{"init_std_qkv": 0.0186, "init_std_o": 0.00364, "init_std_up": 0.0186, "dataset": "wikipedia_en"}
Each number is 500 + 40 x the weight over its row's rms, rounded and kept within 0 to 999. Layers, rows and columns count from 0. Numbers have three digits each. The size before them is the row's rms in percent of the matrix's.

# k: layer 4 attention key, 576x576, rms 0.0211, rows 237-255, columns 0-63
# q: layer 4 attention query, 576x576, rms 0.0245, rows 238-255, columns 0-63
# v: layer 4 attention value, 576x576, rms 0.0177, rows 192-219, columns 0-63
# o: layer 4 attention output (transposed), 576x576, rms 0.0148, rows 192-219, columns 0-63
k237 109:594541501481488542431508464542526487502569513513485492535506525558504515491534549471494529499472536460464436507519565553550521499515496474463469453481473501465500495543477480471516489466539439
q238 109:474520483551558474515556460499527512447607474531536602467480488554494551447495491513549468531499486564505504596531458519539565459507526444479460454462486484468512437542484492522516530480504465
k238 113:555461499426518474537466483510465478523462488431535532496460464472520486559553423462508532428551441485552547576454508510458527445522544497522495523457443443569494456517528472535482523490457503
q239 107:354570459438428432544494510564481575601460526422520511545480487464517455525482532487559422534511461518486476477525528524526548495490503589522494513536492494560453467469522469580547465488461522
k239 097:491486442377590457492480486479478507534517512517475482531511539502467575524476503487533554452493506447468507459482505541512442414460459484461448489465484463491540463527537535481479493517538440
q240 119:558485527528471482497552486499460468493488497420514473483531533511467529453467491574454411572521481515496471491442466474484554530536542516425517463574558540501538486562484535474441426426441578
k240 105:496439517571429472489491545497429532538497488478541470525481524498562496436535510536476483499519418469526462511508459468501543570509489505511511511586494537498437541449494474460499523490500573
q241 111:522590457486523491459490480463528521578488550533537497519555482441540548455476448521494496462526507454549502521504584490566409476546454462524458539478497541491527463482524507487604450421582501
k241 102:456490437462500570498521503485522518495548501429478575444512551461527491554475498500480466465477499464478501527501435450488482484525514455477417447535509483477528481461497505525524438525492520
q242 116:560469547521483526480426437568489568523507469549466485428525466486557454470480469518370452441561552448497533511492487462477416514503493465427522478486562539508535427435485538560488557479482554
k242 103:511547565530500472529468479530491463527536462478470467427495534441487483515444532478445538550452443508536506538457497431521556531510566592475510576486453549521447512435465474549493505494527578
q243 119:487557466475505525556520520509466530525462428495560482489500513494571560477523524459516457491621508569537516433481503461474433524520498504517529453433472594491531526474493519488405496475464498
k243 099:517495409420531450489471520541478519519475563482462510547543530562503507611529549506485568510456444507541483481522536549556525441488471509476381508460544495520558542452560534562623495556532472
q244 107:532539543543513535518351489473456592481462455549412443491530492531547537429485533467453564483507478516485491478544503568496493497468469503511493461520474481559516524447438417533562511492575459
k244 111:495582524554482441493480483531490473497521518473485417437556572449449554484460525521487527562436510446468503514525517451536537517504581557492513524535576493434484522421474557553446479529426543
q245 113:576488534424427491552422507502470486442549475485408498476506487519467527510484470516440529597524530499519442474568507536517454519483458499530457458492525515488551497463466619507441491525510587
k245 101:503493435464502464467501480519494463513548513503517483458542504478495494540532576508456456533494516513454478492449484520486516397500490521470427515530526489476515493486504514500482534469487478
q246 122:420466503445426460450516523588565543514469561567492522531478496514427463491518603482519504402521509470479452513490466451534506454526553556461513502530498442516472460523580500507516523549495471
k246 126:531467524468479494456534515510436573521407510554507531505533476470517562420533550459520480440520545546478532463515450484505475508460497527488485480549504448484484534587517480424470568528512488
q247 123:559507536541486492495508457551499475470549471437472483481509417447440416544477422467495451532514528505483508512459451437525521486535494552480501476476491562497562496519468492449474473456530501
k247 102:521527514546501477442520491481466496476467456560534485449496528448506518412471523493497488565475485505495477466457441426492486571485513543500494583563467557503453523497449487508512495482494557
q248 133:456538471443500457546498515537458492527603504469476494525491495498486471527491555483559467425512464530523526506572533557437474502565475496535458466460447516520512510489495577513453575557476472
k248 096:523473466474563530466416461598502470571516506533510499546503498540510510572523520465539473508465521465512550476526493564530527402477458507485436476442508446572517461495530555501524525544450487
q249 116:486510526511502557528572473430496471508487568527542530460475362528489463502549497558476500435506553478473520520479434562483515514468474561533518463545504490548468450538509441427465545426487487
k249 094:506465572580504482452512523485473499479458508519542492463527508483489508393492485526498498513508537477537533515509522462498502574482570500484540566538431493464491528542427451500492533534506489
q250 103:469473525523513534484499519428470509479470479509504535409558567518556533483547545512407575498436573516500556496506533523473523498425443498555520442574478547483448458500474528460458449402546537
k250 103:540538589557426491568508471460499494469461480510538485454516493463521492471579507518515505538574486527433445513569553493532533536495503528409488547534449497511457452443468560507387498461517503
q251 105:500496512546552456487504496598565568503466487436483483482467444437482476501467524486501466482557498445547497595509518495519554514486584512475481550441421519557522442484582494559523535499454489
k251 112:518503403496509481508464530548523576484497442541490568538545522525479526445571532489455451446474410532542539506501484533457570526475461530470517574487466484468486463464544516499549469440506506
q252 116:520483561495469484511531508544469447483540455506476474434553493499506464523515397541486529557579491509490485580517476572502500534622502456470546501443473585529557492474434494506474410468486511
k252 113:509481449581534459541479545543533523512487487542499492515451422482515517465513538550434438533501460477535524537474515487454499530489452497444537545430483505485493439482508453575458431469417532
q253 111:552423509541453474516439530434488545470497588549431487487542461499434487515524519476487615555450518408460468589545474493521489487500483506516520502527533458474466510509490523434548550503503524
k253 099:533535567534459520504515529487461457475472396490540489483554489470571520487505406511492496481556524529497527527526471476538482576511546524524550495514533512467550531503452490479393472489511519
q254 112:469482526467444467474502413517515544483509486403476465445492490441468497522495531472492452554521479544509469487499518508496469536411511534518493435449468503456556432515555571542467494489525519
k254 110:455507492469514457473516458503510542467517522508442527501469509540513493551514567480442489492462448502510498500488524531486533430523503488427498484464497442539555484450558463549534499432483536
q255 112:564565476547431520477499497503505577552517501458470508378443472425498572533471495512519503408527542492511527549492578462562499489521552580544463514500524545484500544474486492441517523464514518
k255 110:512505624510513476483533496524492518507490501450481504454564459493461468449454463498507528513504502460443503520492490513429489654506496438436578497571506515525444445467487473483470491484448556
v192 108:471443529477480522480535473457450467543560482472545503526472520404491501532499442520567509547460489493527531509529482549452516518551547535549496501465510541529457524479495449504531486484510443
o192 118:484515504474534480507475511454515493500569450486536467453484498595560495518505597481484596487500378481468546484488523485481528505600421473536499530505483564535511465535482552543449462507529545
v193 108:461520517473458510464517540521507478503443496573526505520511475515515557547532479488434525523477524535520476496483428493437475524560467428505465498491525522564486470520479558506515597448420508
o193 115:478558499542544554531469469449473474488493503554491541494554582552473514510513523486528590503571471434419555505512544503492461522474494597484455609470517543481549476439518484493633513481503513
v194 113:523425497507479470577534513478520471488453494455456479458452539583493524394456487460515457553475477529495488494547458466481506517511493482450487450474569498528489488547477529522468424552534433
o194 119:566514516573490461531467509491461566536525549494484547476421505507517526501468440527490481521522524500534505480528537541512531559486548556476491611482468457460515557548351501494511485467473505
v195 111:479507523534511534462535521500519522509593444512442501503560495526464535460513419423537566539522543478503545491505523500515581460466427551562520507525517566478405520441483515499448474511518444
o195 107:523421560503434494478459526512489550463435501540542497438556446555565527544514550456470555528524524521467535496483497501427556460474502466513487535512463579436542486457469529547505406483500509
v196 113:542440559503495519481526526490489511524504507490522505592588468524485567473467497499461449542491483452506527419475554494513523504523565551499514513514493510496506635542467399533497518544487456
o196 124:599555505536475474563536523501614455529583462447537465463508496482551474468582474509463561419519479479491525527491436526492473484470484520474435516542509528513442427550578513537472439473489485
v197 110:476492520533472618471501491558571515545428495528439490492584488435474520525497550482568432499413495526517501525469489484507520508512524547484512459518442546511454496519580479523488449490523492
o197 112:469536504482545542462539486469491482491550516532525505536433473508577476514492500479493542491543530442478483467497497533441488493462570431451452427516464512512403523572403597521544484492483505
v198 120:490542522429438514488576469503504464528516487569583473456517567482470489522453499469502536537571553507507429499477524416514524579506556572494452509528501523569552565476552443466457548432451555
o198 115:406508507459535543533549481493451486443484517488532485543460507514495516524506491484537563472577448455464439418503537518514491462488478583514487520441531486552431470546478515504555466535547509
v199 110:448557450546527466498512481432457439399488510488498526509528408497518524450564586524575439474515511506534471578485564489480537546574511507568524504515462458495537507485453464482536524478510452
o199 112:496520494559518472496490536519457504509504517480561526470475501522482481483519466508508478456480470493499535612483522437524481522476414463568517514466517515487553490522549487596488488517526561
v200 104:512421462415555487520440564547589478517509502473534482522477490500570561544505425397502555576528491533494481463492497551533480535503512481482483588542488563545517549466488520483486429489509438
o200 099:496515540515502506511507525560458513443489480553503484447471508578577528487545460486451571546538428463462516479524523528448517536478501514479453479466514519512490499504477519524573519475509454
v201 112:484525557500533534484523507526502461524464496489538615461488498399441477530478492487583510476538467543562425512518428566487494487508517546473473509484475502453474433454501477448495538512510528
o201 117:467466478490539492467469496555512525449462540520411483508502483541573515505513524466529511546545463492496509557519562521478518572511568513406482505491509498510476495470455561517568490471531498
v202 115:542531496532490582463539465446386488440575549552585421476504449540527554483493527514492488512460542485470453549441495439517535496500472489564530424506456540544568476500564590503508507492510508
o202 116:436497526424537468483491515517516527469506566516562502546539490429441521509556571535489478541464475581486498490512473491551464499451469459531482415524508502471500514495514539530486439475573520
v203 105:513396493503436500499531571529462509533498519500509506496487416448518486492529541529531535476444519545463501566561535479473552510503479545527451512525442536521484493499498535493514549463504578
o203 101:457578537484587492484533465486489406533540534526512455522499538503513429498532489561478544497525470496468542551562482469487458504494451427444517560516509481529488510466471470521540505512544471
v204 104:459523497527489537474510502449446418546530500505462529519487538480532412545515481498473539484526484535419601547547499542501495539550451505528460478480514461542514483532463507433441556507542503
o204 111:473467513447582496486482506569512461473456479491541529517525453562475553499505575495537539529464467472491470511491529410522499513533529472427502446468528497519490519437535537538529528404509517
v205 111:525547517471530487428482527559512516506551538420497519497483455473543478507487484506421479478492487489470519570469381555506474524432458481511503465499493515533516447514471443459482497494490472
o205 109:498513513517496578491433486509517488479471464557443516430472571606472475477433469504521488560481473516478506507510562553478444516477489498477540495496488579513547546472539470513508511475523538
v206 113:500484563441532506417501502538418533575527477484619497487525394486495467500486513546469433473483493497470509522501518472470466466477462526416514447457482568529593477507496458554512501463442499
o206 105:465557472475491511528458471461475469502506513559486400562512549556497511560472506492536439567476533544566525517520505470533495531520551541508505568467488411527477558434523568430483507459496470
v207 114:445489489566466492512485479487426501498463482498504506407579480502415546519469535573582485532456443554493555560536462502449541459520491534466470529531532520558513500510580475528525485558533481
o207 123:535561462444503519450456472491458478544583465556493455535468589542544515490478513481524486514450491528495541473491494450497471505541498455544477492520540413505549565469521493528492508473483544
v208 100:510507538496446463492495500503554548530480446493524541529511457543529498549520521521460550498487507458491447444532503493497549488482468495513459454577474555491507483571454468474477429458523504
o208 108:530555487555557460505489566492458474468521425509521533447472617508458491483525451487459537536493509463494489547486462589506499527453462506506446556499452521504545451501533452514416477505475473
v209 112:516474506512552492509487496509479467522503555458504469527436470530510476503492537486523432428516508437462572467415448532459460509402497483558524497495511482503432478520522512522494450540495528
o209 118:536421495545477444483510505471461494578470459459446499486454467517509432511545511517500497495520508523447519538508480548538525520453508405542498492544485475472644418423524576495502540542539606
v210 113:518497541421393504518461487480399521505482534568449434524462532498569481461516520553582501557595460509484528508553509487508512467516425527492483489545458491533481475564522482478455522570471470
o210 116:535524487490563473456483545459505488467525511537536591561456515555525441539515454489459557521551497504554522545478534532434560469550519502465575493475495495457462581578498482502555412431559564
v211 116:540449486426548451524493493491507490547506454447555537542448515524485500501480528527603460542437511502526595573510567515514453535567496449580494488511494471536425505542529505517446510580426452
o211 113:541522520531451523501539447501511494538473599518493522510495492535510499479498502544596545429492543504462562499484468462515484476401429454443455518430546536489538470425471466553556612560467549
v212 104:483609437528518552488568496512530469501484607520487441445528500509562506499534522510520516474546526433582535510508533501482449508500545506561458512506486450556473460479521459527469429497512510
o212 106:519489538515480400492519468458466486572483469488499509562462541531499472513523587498551500496520508478498458515490452490527445503507505392553547446572473463515484478537452488508514525539509522
v213 110:478529452601600526516533510372485469513536564493451491545454551405442518535498447484507518537437576581495493469448538514496478546451553559624470519503483494525470494501523495521532442501538526
o213 115:547482487478460379525515435608556541532555524445553483544481425487508435472458479527485485474514475459523511501498560528493407509498498445514458489518509511516494505483492529510490525549459483
v214 105:560486482512593530513452527435549496494610443462564492525480622542436544506527487462509474541465508558539492517537448532431515431507504448549493521481532468538593485488462545455450592441438457
o214 110:483459491438467536520512490530515476514412524532530440437523451433502475550494531499500500480491491505515513389525436478487450493500364464498523558488532526466490461444475508503548505607568612
v215 115:494433481513512476508450500533510497549442462470454474498434412468444599506481542418464437512489550505498504497450438501553533524492504585510499512563487504532442475509554546518468533541553511
o215 116:559550554467480477509454505468518511561544517515512474543507536517490533518468411496458517483625538428500543519539545568462449462501519549437496525524461480519511495486464441544589498388487493
v216 116:479487492525427454492490509510455496556430483517518511468500565500566497573492501497565510441455546518544499508466486520495539469528508649546497558559464558512454465559579468574567536581466590
o216 117:500513467443582523515512465526520469537495522509568469530519449520506529509467502511572518519459488484476545564494485450545521482488503404421563465452460487450551449462492506505462497510529531
v217 114:507522470499521517509503512509508581519554565511538427507437606556594424497504471523573515498425529436531461481499561500505492497487531469442517477456529515448579489477550532439516487393528452
o217 117:529549448550540472478501478473507492562502459487499465516485510502413465480503493470437425541497479468557501529503485520503498554411507551552559476494501463540488470557480501449477458554497501
v218 110:535493485502574556500532476527491565505510515558507547524495588525542465523546488473455564569466481438514551478493446558520441457539549412364513490482486514564475527464512431431471508495480414
o218 111:475493433464437519485533476480508503483457499506528525405517479523596496545515551483536500502491494512505494472484465543540503510482426547473477553430437583487492405490456529436471464516534532
v219 113:486522502488502465501506464512473401448492496492482446542554476484476477546562525483504536529513505464556430518567577541473457483515542504566487544455464496519457556463475509471482575547501498
o219 120:534485487498562470477518512493491452506518485471526537454508549557521526500466552526441467537462477509498529538511562515479488493509432397482479525497538536565566507473533432498526488555500509